config.yaml
num_hidden_layers: 10
hidden_size: 704
num_attention_heads: 11
num_key_value_heads: 1
head_dim: 64
intermediate_size: 4224
vocab_size: 8192
hidden_act: "swiglu"
norm: "rmsnorm"
norm_place: "pre"
norm_eps: 1e-05
positions: "learned+rope"
rope_theta: 100000.0
rope_fraction: 1.0
qk_norm: false
attn_scale: 0.125
bias: "none"
tie_word_embeddings: false
parallel_block: false
init: "trunc"
init_std_qkv: 0.0247
init_std_o: 0.0307
init_std_up: 0.0354
init_std_down: 0.0354
optimizer: "muon_hyperball"
learning_rate: 0.0108
lr_mult_qkv: 0.7
beta1: 0.95
lr_head: 0.00479
max_grad_norm: 1.0
warmup_steps: 200
schedule: "wsd"
decay_fraction: 1.0
decay_shape: "linear"
final_lr_fraction: 0.05
batch_tokens: [65536, 131072, 262144]
max_seq_len: 1024
doc_mask: true
z_loss: 0.0001
train_tokens: 903400000
max_steps: 6897
dataset: "wikipedia_en"
Each number is 128 + 32 x the weight over the matrix's rms, rounded and kept within 0 to 255. Layers, rows and columns count from 0. Numbers have three digits each.

# down: layer 2 MLP down (transposed), 4224x704, rms 0.0354, rows 3774-3840, columns 320-383
# gate: layer 2 MLP gate, 4224x704, rms 0.0352, rows 3775-3841, columns 320-383
# up: layer 2 MLP up, 4224x704, rms 0.0356, rows 3775-3840, columns 320-383
down3774:128126127126129129128128129128127127129128127129127129128129128128127128128128129127127126130129126128127128126128128127128128128128128126126128129128127128130129128129128129128127127129127127
gate3775:110125128077140104080167132106153099091161124079144150074145147141133098135158134126178144055114114086120099116124144127120159099118165152129149110146129125125094118107148092140159127139119133
up3775:159149127155121157152086130141108160158089128165115114182092122099122159119116129132097127168152146154139143132115102123127125170140112118127114121131130145120144134136129156125109119100149109
down3775:105139096149128134124087124136132186147091152119124135161116137085116104117113148116101020158136123132172145119131105106176092176105129080109092111110101149102098098083106121114132110071171147
gate3776:129129129127128128128127129128129128128129129129129128128129128128128130128128129127128127128127129128127128128128128127127129128129129128128128128129128129128127128127127129129128128127127127
up3776:127129128128128127128127129127128128128129129129129127128128128129128129128128128128128127129127129129128128128129128128127128127129128128128127127130128128128127130129126128129127128127127127
down3776:128129127128128127128127128127128130129127128129129128127130128130129129128127128129129128128127127130129129128128129129128128128127128128128128128129129127128127128128126128130128128128128128
gate3777:130127126124128128125127130128127127123123128131129125128130129128126122130128131122127126128128128127130127130132127123125129127125129128131127130124127127131131133126129124124130127127126122
up3777:130126128127128127121131132128130128130127130135126125126129129123126128123123130125129126128132128126127132127129129130128128127128127129128132128126126125128133129124134124125125124131124128
down3777:135128132122134125127131131133131124131134132129126126127125123127131128124125130120138126133124124120130125133127129117132131125129128125130132126132129128128131131120135128134130132130127131
gate3778:154101200145174136086078078086225044212155086181125126179076104201146051116140168120115124135144100094160039129173098077073071101129177141175133055135055100068153112190144190168171060097111124
up3778:163000172011195059113115115059171064149072131096119120168110112033185054122085219140000196156255058098021073152155118042115031084080071235148098125148038000071221131103056147147153078181118209
down3778:107129143118109157150114147105094090187121037079057118226102095098101089192103146175142162169157153148061137036215053099124051166043126190104154066159166138151130166191057168164129072170241088
gate3779:128127128129128127127128127128128127127127129127129128128129129128128129127128128128128128128129128129128127128127128128128128129127128129127129128129128128128127128129129127127128129128128128
up3779:128128127128128129129128128129127128128128128128128128128127128127128129127127128127127128128128128127129128129129127128127128127128128128129127127127127128127129128127128129128128128127129128
down3779:129128129128128128130129129129128129128126129127129128129129127128127128128129127128129128129130129128127127128128127128128128129128128128127128129128128129128128129128128127129127128128128127
gate3780:143125112136117131131124112130137139140124130133124136127137146118122112137112126130126128117134117108148125124132137111128135120146124124114112113157142137105117144132122118110112127135124135
up3780:124135135132127117119101120129125136126141117139154126126128123133144129120129151090132113151138165157137138135118116113118126131126129124118137127138121151136120138127128126149131150111150097
down3780:117109148120169133138115117150122147093111134126158108129139137111161114126099143107138107138141172125105123141149122127132159128145151124118137153135133141111126116123128121126139136109145110
gate3781:128128128127128128128128128129128128128128127127128128128128127128128128129128129127128128129128129127127128128128128128128128128128128128128128129128127128128128128128128128128128128127128128
up3781:128129128128128128129128128128128128127128128128128129128128128128128128128128128128128128128128128128128128128128128128128128128128128128127128128128128128128128128128128128128129128128128128
down3781:128128129128128128129128127129129128128128127127128128128128128127128128128129128128128129128128128128128128128128127127128128128128128128127128129128128129127128127128128128128129128128128128
gate3782:127128127127128127127128128128128129128128130127128127128128128128128129127128128127129128128128128127128129129128127128129129126128129128128128128127128128129127128129128127128128128127128126
up3782:128127128126128127127128128128127129130128128128128127128128128128128128128127129128128128128128128127128128128127129129129128129128128129127127128128128127127128128127128127127128128128128128
down3782:127129127129127127128130127129128127130128129127128128128127129128127129127128128129130129127128129126129126127127128128127127126128128128130128127127128127128128128128127128127128128128128127
gate3783:112134149174152155153128133131172129106088158096094163121136148118104116098132164161092146149153150146132125119135139081129141155137100123170143118085099150155096137075163121110058154112123116
up3783:110141144176150147139136122134166119113089156104110173121130156125133112105105148160109163131162156128125097122129138072128129150125113118159144104076100144150086141075139134102056167108103127
down3783:170123163119115137176101107142116157106084128079117114078175166134110110110119160180132105123114160127206098101133154117108166178122136096197141139116091093182153116158163063090129121116141157
gate3784:130130129126129130126131126123129126126130128130131128128132129130128129125128125127129129131128124127129131125122125138129130125131130121125134129120126133126125129129133133126127126131128122
up3784:127125127129128126129127130133126130129126129124126126127123127127127130130130133128127128124130133130130126130133132120127127130126128135131123127135130124126132128127123124130129131125128133
down3784:121130123132132122126133129128131130122123125126127122131128131125130131130129129119127122127126130131125135130124128125127129122132131123128134127132121126128130129124126133129126130125130129
gate3785:127129128128127128128129128128127127129126128130129128127128128128128128128128128128128128127128127128128128129128128129128128128130129128129127128128129127129128128127129128128128128128129127
up3785:129128128128129128128128128127128128128128128127128128129128128128127129129128128127127130128128128128128127128127129128128128128127127127127129128128128128128128128128127128127129128128128127
down3785:128127127126129128128127128127127128128128129127128128129128127128127129129128128127127130127128128129127127128127128127128127127129127128128128127127128129128128129127128127128129128129129128
gate3786:126142137138155124114177096127113115115109140090184111161148157143113110138104129143131125153114110147103098119138101120070151131063117096115166149142082177125126093107127103129104153175099128
up3786:142114107127101139148097156118128154140146117151084129115110090119159146107148111121119140103159142112158147144125160144187120131182142159132094116140169072114139143152124167141153105097159127
down3786:110165157154107154129163128085115160157180087113091213106113063125140136190109083094100151111133141155164107166132101093170164114151094184130158149171069111108125108131152174115099115115148088
gate3787:128113140148132128144144112147119150134124121123085120092114100099124084130123132164145115111106104123125169131131090108125123152127123145151138107129129141165126101136114138133143112121124090
up3787:131154112118124136121110136115119118121146143136159150156135153153120154127123107086106158143142150145146119133128164142151157114100130110091127148130123092100120162128159135114153137140129142
down3787:115114127135131132119088125141113107129122171167175144155104111123139106153137136047168117118142122150112134114125149145127140117129116143139137102142130097165167144131100109113152138149131147
gate3788:113061156148148125103153093114146129121143140132112142141168093117119106128143141097128137127118122117132085119122133093120119105160135082147090112110124127172130152156158082139139116137099079
up3788:112069157149144126102149091107149129130155137131107145148157103103128104122130135106118127142115114130130085124130139095127114098159133091133099123114122126164136145154166090134142125130099094
down3788:121066104134114149158147139126120153126090121139106138077098117136147087115152120138130107152126150119139074144138143147084152099159098091152108143100102111151159186143156127109131188124150136
gate3789:111092002122127111121165037128148072118196140255183139115091059140151176169062110188033165132184054140116140139165168153105015128095095163143136141207122133083186143097255132198190202181089139
up3789:052109018071106156136248091093129097142093068179176182171146114050122159099018115165000121190173112107209093118100178161124184137184083172061184086115117111153073078087119053190207207205060186
down3789:151158134069159215223137189134000189223141009176155164139118095092110057157121161078162114171066189139130091087147069151118000183181152010126101022128142123111154064108147098141091143115094179
gate3790:124116154128145143134122139103128104132127155130113149120108148124119118147136137096141100151098140070106136140177123139100132113161152172141161136130142143135162153110098143110146102138152155
up3790:134126108134114122114123114143137147132131103123150116152163106120130141111121132152138159108157124183153112118096118117157123135095103096122103120136136122121093105148164112160115152129096102
down3790:155109145117102169152140155101090171141132098127150106072105135120141159131111158132149152127138110170172129160145109140159122148119141132110123116152114137140166093128133069133135136154105169
gate3791:128128128128129128128128128128128128127128128128129128128127128128127128128128128128128128128128129127128128128128128128128128127128128128128129128128128128127128127128128127128128128129129128
up3791:128128128128128127128127129128128128128128128128128128128128128129127128128129128128128128128128128129128128128128127128128128128128128128128128129128128128128128129128129128128128128128128128
down3791:128128128129127128128129128129128129128128128127129128128127129128128129130128129128127127128128129129128129129128129129128129128127127128129128129128129128128128129128128128128128128129127128
gate3792:127130128128125134123128126127130125127127126128128130130130126127127127126128131125128129128129126125133130122130126128132128125129129129129120129123127127121129126130131125129129127129128130
up3792:127131128129125134124126127128129126128127126129127130130131125127124125126127131125128127128128127127134130124129126126131129127129129129129121129125126128121129128130133125129129127128129131
down3792:128129130128127129130123131130131128128130128130127134125130127127126125131125134126130123129132126124129129127129132127127127127130131128126132130134122123131130128132125129124125123127126128
gate3793:130130127126126126127129126134127125127127127131128130128127127131128131130126126124129128127128132125129127130127131128127129130125126128126125126128128126127128127128132128128127129127125130
up3793:130129124129127128130129130134131129126128127127127129130125125131128133131125125126127129126121130123123125131128129126130128130124129128129125126129130129129127129130136127126128128127129128
down3793:126128130123132122127128130133133131129128131124128130132121128134125130131128127129127131124128128120125126132123127126128129126127126125130130128128126130130128124126130129127128124131128129
gate3794:197114105141049105149089070130053085142152057123150126078107126109179092133169176144109123169153168157066126148105109139097078114094154107023099137095113199088198080106123114088139187143178161
up3794:165100099156053121148096046126112095113147064192159087050097138140146137140143149124103123134148157085124135152075108094101069115054105125067128124106170198139160097060102062128131175110147197
down3794:085129125165113139120064120135152103183149133095061139181179182141146156172164117134119166214222150143113078087138206094134009178098121062089122045036123112147140116226118140113147221181156086
gate3795:129128128129129129129127129129128128129129128130128128127128128128127127128128128129128128129128128128128129128127128129129128127129127128128129128129128129129128127127129128128129128127128129
up3795:127128128128126128127128127127128128127128128126128128129129128128129128129128128127128129127128128129128127128128128128128128128128129127128127128128128128127127129128128128128128128129129128
down3795:129128129128127129125128128127128127128128128128128128128127127127128127128129128127129127128129128128126128129128128129128129127128129128128128128128129128127129128129128128127129128129128128
gate3796:127127130127127127130125127128132130129123126128121133120126130128126130124128129131127125131128127123127128129129132131127127127131131130132125127129125132128128128128129127131130128133127127
up3796:126126128128128126127127129129131129128123126128123133122128130129126130126128127131127123131130125123126126130129132130126129129130130130132123127130126130129127127127130126130127128131126129
down3796:127126130128128128131126131129132130132123124132129127126134135130130119123124124126131127125130123125130128128128128130127127126133132135127124129127127126129126127124132129122129130131129129
gate3797:132119141118137125123133115142130121131125134152138116122138120125102116109131138135117129125118126117129133132151126121123136129137133109129126128126123121123136142140118119127120144140124129
up3797:125136118142121128133121139112128133122130122106117139139119134127155143147131120123140132132136130138131129121107124137134124125121130144130126128128137141135121111122136133136130119115131128
down3797:121123127143129132108124124133126151108132138110120128127126129134127139140136128128144127133128130146133149134123117144126135127131146140117139130131126145130141130119126123120126122103135126
gate3798:130123140131136123135118144133131140128139133119136133130139130127120124124133129130139122112132133117132114134132130134112136135136130132133138145126115133118123131128133117126125134124133127
up3798:126132122135126130118125123117128130129127123128128124114139130138122116129124129121125125128140136123127126132132130131132127128122133129138140138125118134120120136127124108135122129130130132
down3798:122141118112137124126116119134126133120137127121128133130127117127127122128136146126122127117124123110123112139120136126121137133131129131142115112122133133124117124141131121127140118134119139
gate3799:146108148125133180136110116142132148093169096121171096145121123133128120112078133114141083111135144078127115069148091147097144167081124069115061096136122183104141125083102121121112092185145126
up3799:139121132114135175100103138163130142105158109101156095118140135133114113102071127121143089113136125095133112076153090159110148158094135081134085120137113163115160123104088126120135101195128126
down3799:095161077066125114078082150191135105110081136078089103187140184161129096175151079157169134179133125144114163057139141123106158195145109134086168100117081178083141070092159106124144133181115099
gate3800:115188214153064071177128254000207113044113078149145130058142146118072039019089052157134255118049181157171070164145186051102042149196222082138096157108081122145108098147192121158172134016097158
up3800:252119177189169072098100182086195255160101053060000114009149130120100195072138089085093255053161120074052000127172119096184173149176147080129105160218000055107089076205146202172101255063235140
down3800:106039046216014116078157053109072037208000140105128166072110054177090164255103126139080039138093242148007064132077118159107123204255060159130194054237207184054062100105135189206235088032129079
gate3801:058117123126166127163115100105146112105091120145125082135113113157102131144133123093144129139154112152081121115086076080160118148107122188127159122167178142179122154097162104151150115073147127
up3801:068098110111171124138114096121158118085086137159126093129116127140117135142129137091143112121151128143080119122096077049144135154131108167130166130159146151173109127113180111155126114092147118
down3801:085111153147071105202132149138125176139065106095107133153141124133077112187192071163135117097154126114103077149134146119073097144109133140116176136087159146141069106084104119185116096092136100
gate3802:128128128128129128128127127127128128129127127128128128128127128127127127128128128128128129129128127128128128128128128128127127128128127128128129128128128127129128128129128127129128129128128127
up3802:127127128128127128129129129129128128127128128129129127129129128129129128129127127127128127128128129128128129129127130128128129128128129128127127129128127128127128128126127128126128127127127129
down3802:128127129128128129127128129128127128129128128127127128128127128128128126128128128127130130126129130126127128127127129128128127127128128127129127128127128128128130129127129127127128128129130128
gate3803:123119129133124132130121126124135127124129125125128127122130121132137127137124128129128133124130124139129138134118116126131127134130123130126132123122122129134126124125126118127130133128119131
up3803:123122131132125133132124126122132128129129125127129128123128121132134126137123128128129133123128122134131135133120118127132126132129122132129130127123119127134129125128126117127130134125119132
down3803:122130123132136128124125133125118133138123132131132113130127127127132116139141123130124133127133130145121127123136139124118126132124125140124124133142127131132128123136117132138130136127118126
gate3804:122132091116098144138136042093156145122117126134090141146139131138145106139149135099143113105158116118141163132087115102095147128116161167121106166119109123105117144134115093073120163140119114
up3804:114110155156139139122106206168106132102134135111163101115124126131111136126091127158135122165089139130119093124191129160159122141132087075134165094131131148168143115128131172185129100124133132
down3804:106105135167145133126141141173133139127142121095139112156115183100150162115101132139122139098132158100125114146134123127111109166106081097146141130108148112140112127123084187166119122087106150
gate3805:098017065155089156102122101187220203077153127145084150075110141093148214051080147093074137139122052125098238156067000080133222174084096127127073153183126145151106053139080009142080075029123104
up3805:117086187149212063201164155003110114028184008072150087160184255072040132215197150216147153067144160074221103047255209142062132161081124131200112202054000164164047079126097132153161074048096188
down3805:134121186145123060159191251225129090095042124144187113152107255178154255183094123204141162044090205141162101248110065131183214162061130111057162116081173169146122118145218047209140221055167188
gate3806:127131132124129128132129129126127131127129126130125127126126124132127126126127127128127126129127130129127127128132126130124130126129132130132129128130126128126126129129127127128127124129123129
up3806:126130129128129129129131129127126130126129126130126128126128125130128127127128128126127126127127132130129129128132128128127127130128133129130128126131127126125128130129128129129129127129125130
down3806:132126130126127128129132131129128128128129126128124127127127125128130129125125127128131124126128131127126132127130127130125130128128128127130129129132126128124128132127128130129128128128125128
gate3807:123133129134126133127125129128129131122132131130130132121129127126126118124130132126127122128130129126127128128132128129126128131126128125126128122127124130129120132131129134126131128127126129
up3807:128128128126125129125129125128130131127126126124131129128129128127128128128129129128131124128130126127129125130130129131129126129131126129130127127129130126122127130128126127122128124128130128
down3807:132126125128122125128121124130125128122122130125133129121138128124127136126130133122127128127127129130126126132133130127124129127130131132128126127132125125126131123132130128132127127130127132
gate3808:185069122103141125109143156104126072127090132149120114140147102124093178133107135145063169151145152103128122091074188100148104146087105163184123080062115131122141116163135128074125139183069133
up3808:119166096172143174119106066148117161130125128079115098084104153140163132155130157119185074096127103149120134148199012169150158108197154101071120134190138086165100151084099133179125158118194139
down3808:086129135176075169146137127163124087127132147123169129120161177103144100195117130143088092117122168178150162172143035175162120226198161140091112080085137144074219098052126126203091128096121065
gate3809:180191129142204149140100135138163183077159129208094203107135186182154207236068104117116118181125153107083155134186203118158149109109126148201126091164158156128215153094021052149059117100029060
up3809:185249139096223170148097125144116204115148124179088194076148178173131216255071106153104110201154166103092117123196210106151135118095104137198140088179181149128203191116028070180097119067048062
down3809:211151077129036113180038018142132087096073125095029149214132075085094022097159094170044156104127210101229088111188224196100085039217185110073183011113119189109113193126097173181160151173072119
gate3810:128127128128128128128128128128128128129127128128128128128128128128128128128128127128129127128128128128127128128128128128128128127128128128129128128128128128129128128127128128128128128128128128
up3810:128128128128128128128128128128128128128128128128128128128128128128128128128128128128128128128128128128128128128128128128128128129127128128129128128128128128128128128128128128127128128128128128
down3810:128128127129128128128128128128128128128128128128128128128128128128127127127128128130128127127128128127128128128128127128128128129128128127129128128128129128128128128129128128129127128128129129
gate3811:129124127127124127130128129125130130130131130127130124129128129130128128127127132129127133129126130123128126127126125129129128129127127127130129129126126129127129128127129125131129129127127126
up3811:129129127126127129128129129132128128126130127127129125127128129129125127131129127125129128127128131128127129127129131128127129130128126129128128129128128127129129127128130128125127128127128128
down3811:129126126127127129131132128128131125129125126125127128127131129127122129128128126128126131125130127132127129125127126126130129129129125127129127130125128129133128129129129126127129130127127128
gate3812:124128127127124122122122126135125130127123127126126126128131126127134127130126135129123135133131128126121129129126138127128130131133127128127122136118130133134135121129129128132126129126130130
up3812:131126129126135133135132127120131128129132132128128131129125132129121130124130120125134121123125126128134125129131119128128128125123130128128133120137127124122121136124123129126130124133127128
down3812:132121126124129134127127126125140130129126127137124141129119130130135137121126130130135128127116131130130127123122124127131134126125124128128130127132126120128121131120128121121126127131133124
gate3813:127129128129127127128129126127128128128127127128129127129128129129127130128127127129128128127127128125127127127128128128127128127126129129128129130128129127130127128129128127129128129128126127
up3813:128128127128128126127128127126128127129129129128127128126128128128129129129128129128128128128128128128128127128127127129128128128128127129128129128128128127127127128126128129128129128128128127
down3813:130125128129128127129129127126127126129129128130128129127128128128128129130128128128126128128128126127128127127126129128129127127129130130128130126130128128126128127126128129129129128128126126
gate3814:083010115116136171052173107048158093185133026139162156192141112045173162141191164109059046061152092112074000110007118175046148113208205170092075116143156137202168064079162069158132202151169058
up3814:112184237104202044053168043159160067211073085098107213162089205076148132139061250120000103177192048167029049094109159059088091063200117203132162151138205122162164123083209054188174190224217061
down3814:080087118122143122087105111063060159084031094092130113210215023130135071183111199148140022065214255208094124141189005107151117238082062174153095104056133155139227254057255184173087181146155139
gate3815:124136126115126127129134130134134127125147122127122134134127130132128136133123134135130139125132133130124124133123125132127129131132136126133125125126131128122125130124132123122125134132114134
up3815:133122137139130127129127126121127131130115126129129120127127130124128124123132121123124123126126124130131134124127128129129128124126123124125133135130128131132129118132122132134132116126135120
down3815:129123134136128125130122131120125126131126131126128128124133119138126122112129128127127125127128124127130132125133131125120132122128121131122129134135126120138118122127129127135123128126138121
gate3816:077226182147132141096149163183022153074152164238162197102157193157222199175122161094140000169183064227202071103255248046054029160113150111190188111000096038152148093059156171014029033187164030
up3816:100109110137218072255035101189179052184061143137159139106130109090066168139255119254084117131192188255151195054152026057139071192172168162099103096255113023097137044107084125069135179204152169
down3816:057142046140049000201025121172029048156121143180066140053093099048057137127185177134133138083191193093168107146181139099105093146198164093042046170163147141139176061113109187096070133121137242
gate3817:128136137123121134131128133133129128111130125123127120135128127130131140124116115146131128121120132125113130142132124127121133133124127124137117126118137123127134135128121108122126118136120120
up3817:130122116133137117124130121122127131142127127131128133117127126127124118134140135108122127136140120132145127113123129127137123121129129128120142128135119130126118121129137143134131138124136136
down3817:126130118134120133144131109117130141133145135128132145132140135129120122136135136127132117126126146132136127122119123127144130132124141114126133129122134135131113121151157118120138128117140126
gate3818:099113098228146128142160147140085160143136153068063150118148130077120066146082149132132161062079112146070067166073152101093133122134160066137133090027189102166216192179140133115091104098251113
up3818:180104150028134099157115085147195072132134090122149117106159148185144194132167167137165086150199179094172142096161126159117179197126053152116125145209102139115043124116173170110175105198089139
down3818:203000158123080206149061139175183079077122111077113188202105141175241141149098141056183060071121136011115105119089157153104180057154139247243063075135174169099092107055029176098197152156177255
gate3819:127118122087144147141124092154092155121195064128173169097106142125071134118139146136134083160113173143076121097123162105127171046102055161172128138153127149158147122117113076116122179145082117
up3819:149130139102160130154121068146096159114195053126175157112129140162079151117140138123129098166120161138076143091131146099132181039094058165169122116140113164148131123110130060090122159139085112
down3819:143156145063092131120088150124125187110081110112177122114139109070136148118146171174134196142132156122140114178110164143121109066065045124138051110124149157163217160116115090150130167080076058
gate3820:142117111139116145115120109139107127144124103113139122146149118154116099137117135096138138120113141121152118117136118131131145124124110107126134151123129154108098111132121116128141134133114116
up3820:143115114151117138122128106144117119148121100104137131146138116148119113144123134092147136116116132128148123126139115121128137124119119104129145144132133149111096105136113126124146128131119127
down3820:161149125150095123145116129114148124153128142115151121167156118127093108121137095111159124099132139132132118126117117102106105129132145117120147138113130146149119146137102125142156107138136141
gate3821:121110122134122119107138112141091161150099140105113122131148138157117131118189146138144113102092095153138113139129162070107110106150091124123098108106096143129142090123100095127137156121119132
up3821:137146134127140135144122144111153105099157114149142136139103128094145125136073111115113140143167159104118148117125101192143143146105158129126163150152149117127112161134152160138116109135134127
down3821:167097150154131139129106137131126067102140119096174122140137077113157141145085110059123140124140140107092156093123074137148165094137180158142151164193110052121133141115131165150102098116158147
gate3822:151101115112139109127134127150186173141101118195090181062123101160113102124151138148150119112143091148099136079097146103131132099132139145150130148115189083148136115147121204147103090096061169
up3822:077092149109136129155079168103149099114149113108130132168107104154154161148083152100137110120145097121150196163173124188137158173139054072144165125135111126138098136121182152169142119162130123
down3822:116109129205106141140152148095146091154139153160169134176109157121217128156156143171149128071153137119119128128110102120134133136155131143141145119091055179136130168118147099105139206119116148
gate3823:121107152097127129139168130122158107107169118150134170122135128137134100143183132137155132109118132147104130120130104126161107154090084103164066154129164140121120114131085178108132138145130147
up3823:133144104143133119120097131131097145155099135105123087128116124125127164115073120132108127147128125109149130134123139129103147105158160145085183115127106109125129151123168065152123116122130115
down3823:137105125122101152129136117127095151086103181145165158131148059106083124140139141108101128147114152098161182103137112129088121101139123092130180121126098164200167131116184084145135090098125084
gate3824:128128126128128128129127127129129128127129127127128129130129129129126132128127128130128128127126129126131128130127127129128129127128132130128128131128131125130128125125130128127131127128126130
up3824:129127130128127128127128128128128128129127129130129126125127128127128125127130128127128129129128126129125127127130128128128128129128125125127127127127125130126129130128127129128126127129129128
down3824:128128132128127128128128128125130125126130125132128127125129131126131126129127127129130125131125128126126128129127130125127128123128130127132126126133125127126128129122130126125127125129127130
gate3825:131125121128133126120128113125120129141124121137110133148123129140130132128121127128128124128133125130122132149136135125134130126129131130133131123124120128124121140127129127123130135131144134
up3825:125131136132125126131129139132133127119132133117144123111133129118128127127136129126126133129120129127134121108119123131122124128129127122123126130133137128132132118132128127134124121126113125
down3825:120139142149117120124132109136131131116113134123127135136125119130104126132131125128118147132136123127119126116131124118126124137128136137140118141121124135118127127124135135126118119133140147
gate3826:128132130128138136123129129129129125126123132134123125123129132125127127122128130131128123124127122127127124133132131128127127129127132130124123126130124131127130127124125123131136126130131131
up3826:129134132126137135124129129130128124125122132135122126120128130124128126123129130131127121123126124127127124132131130127127127129129130131125120126130125131127129129123127126131137126129130129
down3826:137133134130136128129123130122126127126127130127125127124128129130129126127129128130133121127132127124124132130123134129122121128126134126127129133131130131127129130126132121125131124130125130
gate3827:098054190203157115104165140173155152196143079156033143118087114137167099118114142137084191160150088203096156127055110113147162111040131173116148142165178118099255110099124159187159143189122157
up3827:123026185199140161119150102138155133193131095149020120107106103148158080125127131145076180194136080173108141150090131145156130150042118149122155139147168129048255095091128134184128110181139111
down3827:089170173079247070135151133094186095060237070214172079081095180090176146088137127095146142113211147098202127119079049117134122125146085037187107114130198128093151201142058111150128232170167072
gate3828:128128127129129127127126129127129127128128127129128128127128130128128127126131128127127129128128127127128127127127128127128128128126129128128126127129127128127128128127127127129128129127128129
up3828:128128129127128129129128126129129128127128129127127128127127127128129127129126128128128127127129128128128127129128126130128129128128130128128128127127129128129128127129129129129128130129128127
down3828:130131129128128129128128127127130128128128129127129130127127127127130127129126126129128128127130128128126129128129125130127129128127130127127129128126128129125129129129128128128126129128126127
gate3829:137147139168144125133123112136113104116122115144133145098126130127137112105126135108119120132151123114113146149123130110110127137141143135097108110121128122113141116115144113129150129134128101
up3829:116114117091115134122136138118150147130140140106129109153123127129119140139128121148135139119110139135147114110133120148146126119114113125154149143126128140149111134139111135119113130126122146
down3829:091126115130099120123158111133149137139140120125125120125118107109107138140140120160113169125139134149151130111153112144137119127123092138135118098107126156144108131145122129141112133128124118
gate3830:127124123139124142113117132119137120149123126129112130128133134134121114125126134125129131139140138130136130121128138135124123116126128154136114128114117131109125130124143123129127129125136130
up3830:123121126138121143120115127120136124143124123132112128127138134135120117125127136123126130138134136131132124120132140134115123119124130152135112124116117130109128126128142122124129132119132133
down3830:135112128133127147128110140122114126124129120128126139122146134135120120134128143126126129144125135128119130117118143139113120117129117128133134140123129128129130116130122115132121121137140129
gate3831:126130122125127144122127122132124126125128126119127123140123132128118124121132135126131133111135132126140126133144137120125134140132130126134128132139118129133116130128140120121134125134131136
up3831:128133127123128142119132120129125124128125125121125124140127130127120126128129132126129131118133132128131125133144131125125128139137133126136129130137119129130118131129135117125131124133129134
down3831:122117133136129140126131129127140133133127126117131124132137131120113120125139132113148138112123127129122131117134139135128140146124135128143134143124117123129123135126125125129124120128145151
gate3832:199142159107105083192091203118100119163081135154089154103167111116097023107105082179214056084136130214112162147096119107206188000154192145183134075137163035234163064149132146124124191088032142
up3832:139111137078140120176107100070136156128187087147170203157148138171150001138130147075182171065145124164120205158196111201181061116175129132055140080050208105168158142171122065061112192105068112
down3832:052162090175147180115162195183212194010172174088130214186230152188102082146119118166040240054107101197154198132137095164229115195104077236229084079094171034255138121184168146140141135062057195
gate3833:117142123122130103129130104118096117105116132109131136134132131146130175108140138130144118105121121129108135148148137137166133101126099133132143095129115087111136063126162079121107119143139127
up3833:133116138134130159126128154140155134145140120143126122123122129114123089149117116124116137149135133128148124112106119124095119150133158120123116157127139169146121183133096177134143137118118130
down3833:112136127080136157118140122124157139097098097115081160166136133140180118142131129162116131138105140110144136125110138138063085122126115095155114122165083147178150161109121188147173104111158137
gate3834:133125130128135124125123126126136142134122128134139123128133135124120132117121128120121127131134128136129131127125129129126131131125120114124122129131121135120119129124127137126134128124139132
up3834:133124128131136123127125127127133140136121134134139123129131137124121130119121127123121127131134127135128131129128125130127130132122121113123122130131121133120123130124129139128135129125141132
down3834:134119126125123123132134129126132138127128133129126121127155138124128127128130134122114123132119127122129127123124128126117128121126129115123130130129120144129138134140121115126129129126129123
gate3835:091156120146156121067125176179113186109123148130132112106123184231069120147201214135137195192164129107227111073104166241146096126077062151105109114113102182204138094117230144124193116115230140
up3835:145073221154121080212100061107129103127114126175079199139160114058147062102056114154110027082064113056109177119075144043183162135135222153130141100124138116066144186146059122124113146096053119
down3835:070098200106186145113116071154123121008155101136105105138096122051158138145124060150067035091255176115089152104187120105100177139118144127252081123117132133053211194156134112064091064223070100
gate3836:110087099164138142129167101064077193166034083091140255167166062131155074048080179119169126142104132088110119155174073119095227041229102094100113128071171051123195181157112085137191123140143191
up3836:144085176168148178118194058077101198171087118140125206152138133143129129104087220109175170133095119136057118127194100081044136061206112126147115104067084100133145163168139108080160188118150178
down3836:255078085150112133119158156161201129105155141147125143211177166110028119116116102182128130117069109153091175118145152113092163170178087005107228121192164170143183120119102104094207126118140142
gate3837:130129128129128128127126127131127127131130130125129127123125132127127125127125126130125126126128130127125127128124126129125129123129129125129131128127128125129127127130127126128128130126129129
up3837:127129127128129127130130129126129130125127127130127129133131124129128130129131130126130131130128127130130128128130129127130127131128127131127126129128129131128129129127129129130127126130127127
down3837:127128128128129125128128129125130126125130131132123129128130127128128134128131126126129132129123128131125128128131124133130125131130125125128133127127131128123123125130130134131127129131126124
gate3838:066129122079175129037095254168061088054221077080170104149129153088053220007022067083111101111198207091176099082144187113147227166115134117225079169166162084129093236180112046129134142122149130
up3838:152077148055096115208128157156177093124016108019196049073164170139226122212156255121153229072000106143169123255174036160060154105130198111145114065144085076132178112166055167120144167169205075
down3838:155117190066121132109052159236112096108108085120140031110126047123176110129124083015115239004070176112155141074186086090092141167071107178121108111132080175118078126102063073160128089103122119
gate3839:138045134001170146160174055214174046139099149086159214034174137066082084139091146139147103145000215200086085211126232040149090169210183132156165178093057059071225107043147021178223103180156104
up3839:094145035048140126170078164219110099188042153108154168054033147146126014107046134070040124005000188100081000250123083000155190055120250214108134174092037182153075142027000135103119067255052147
down3839:120178000220221114186028083077171195124033147070120009120070125058072058019120093188149104000158116165085121174085219122176070188112251040132086205142160145077062091000146100165157205206210225
gate3840:128128128128127129130128129128127128128128128128128128127129128127126127128129128129127127128129129128125128128131127129129127129130129128129126128129125128127130128128129127129128127128129129
up3840:128129129127127129129129129128128129128128127127128129127130128126127128128129127129127127128128130129126127127131128130129127130130129128129127128129125128126129129128129129129129128128129129
down3840:129126127128126129131127128128129130129129126126127129125130126125128129129126126128130130130129128126128126128132128129127127129131130128130129128130128128127128127127129128128130128129131128
gate3841:089118249249131112061098162172131255176177228064255130159064143138181066173104109178171110182109093056082082088141107123028172207084106112079150162138022083086144127177173147197172021078163162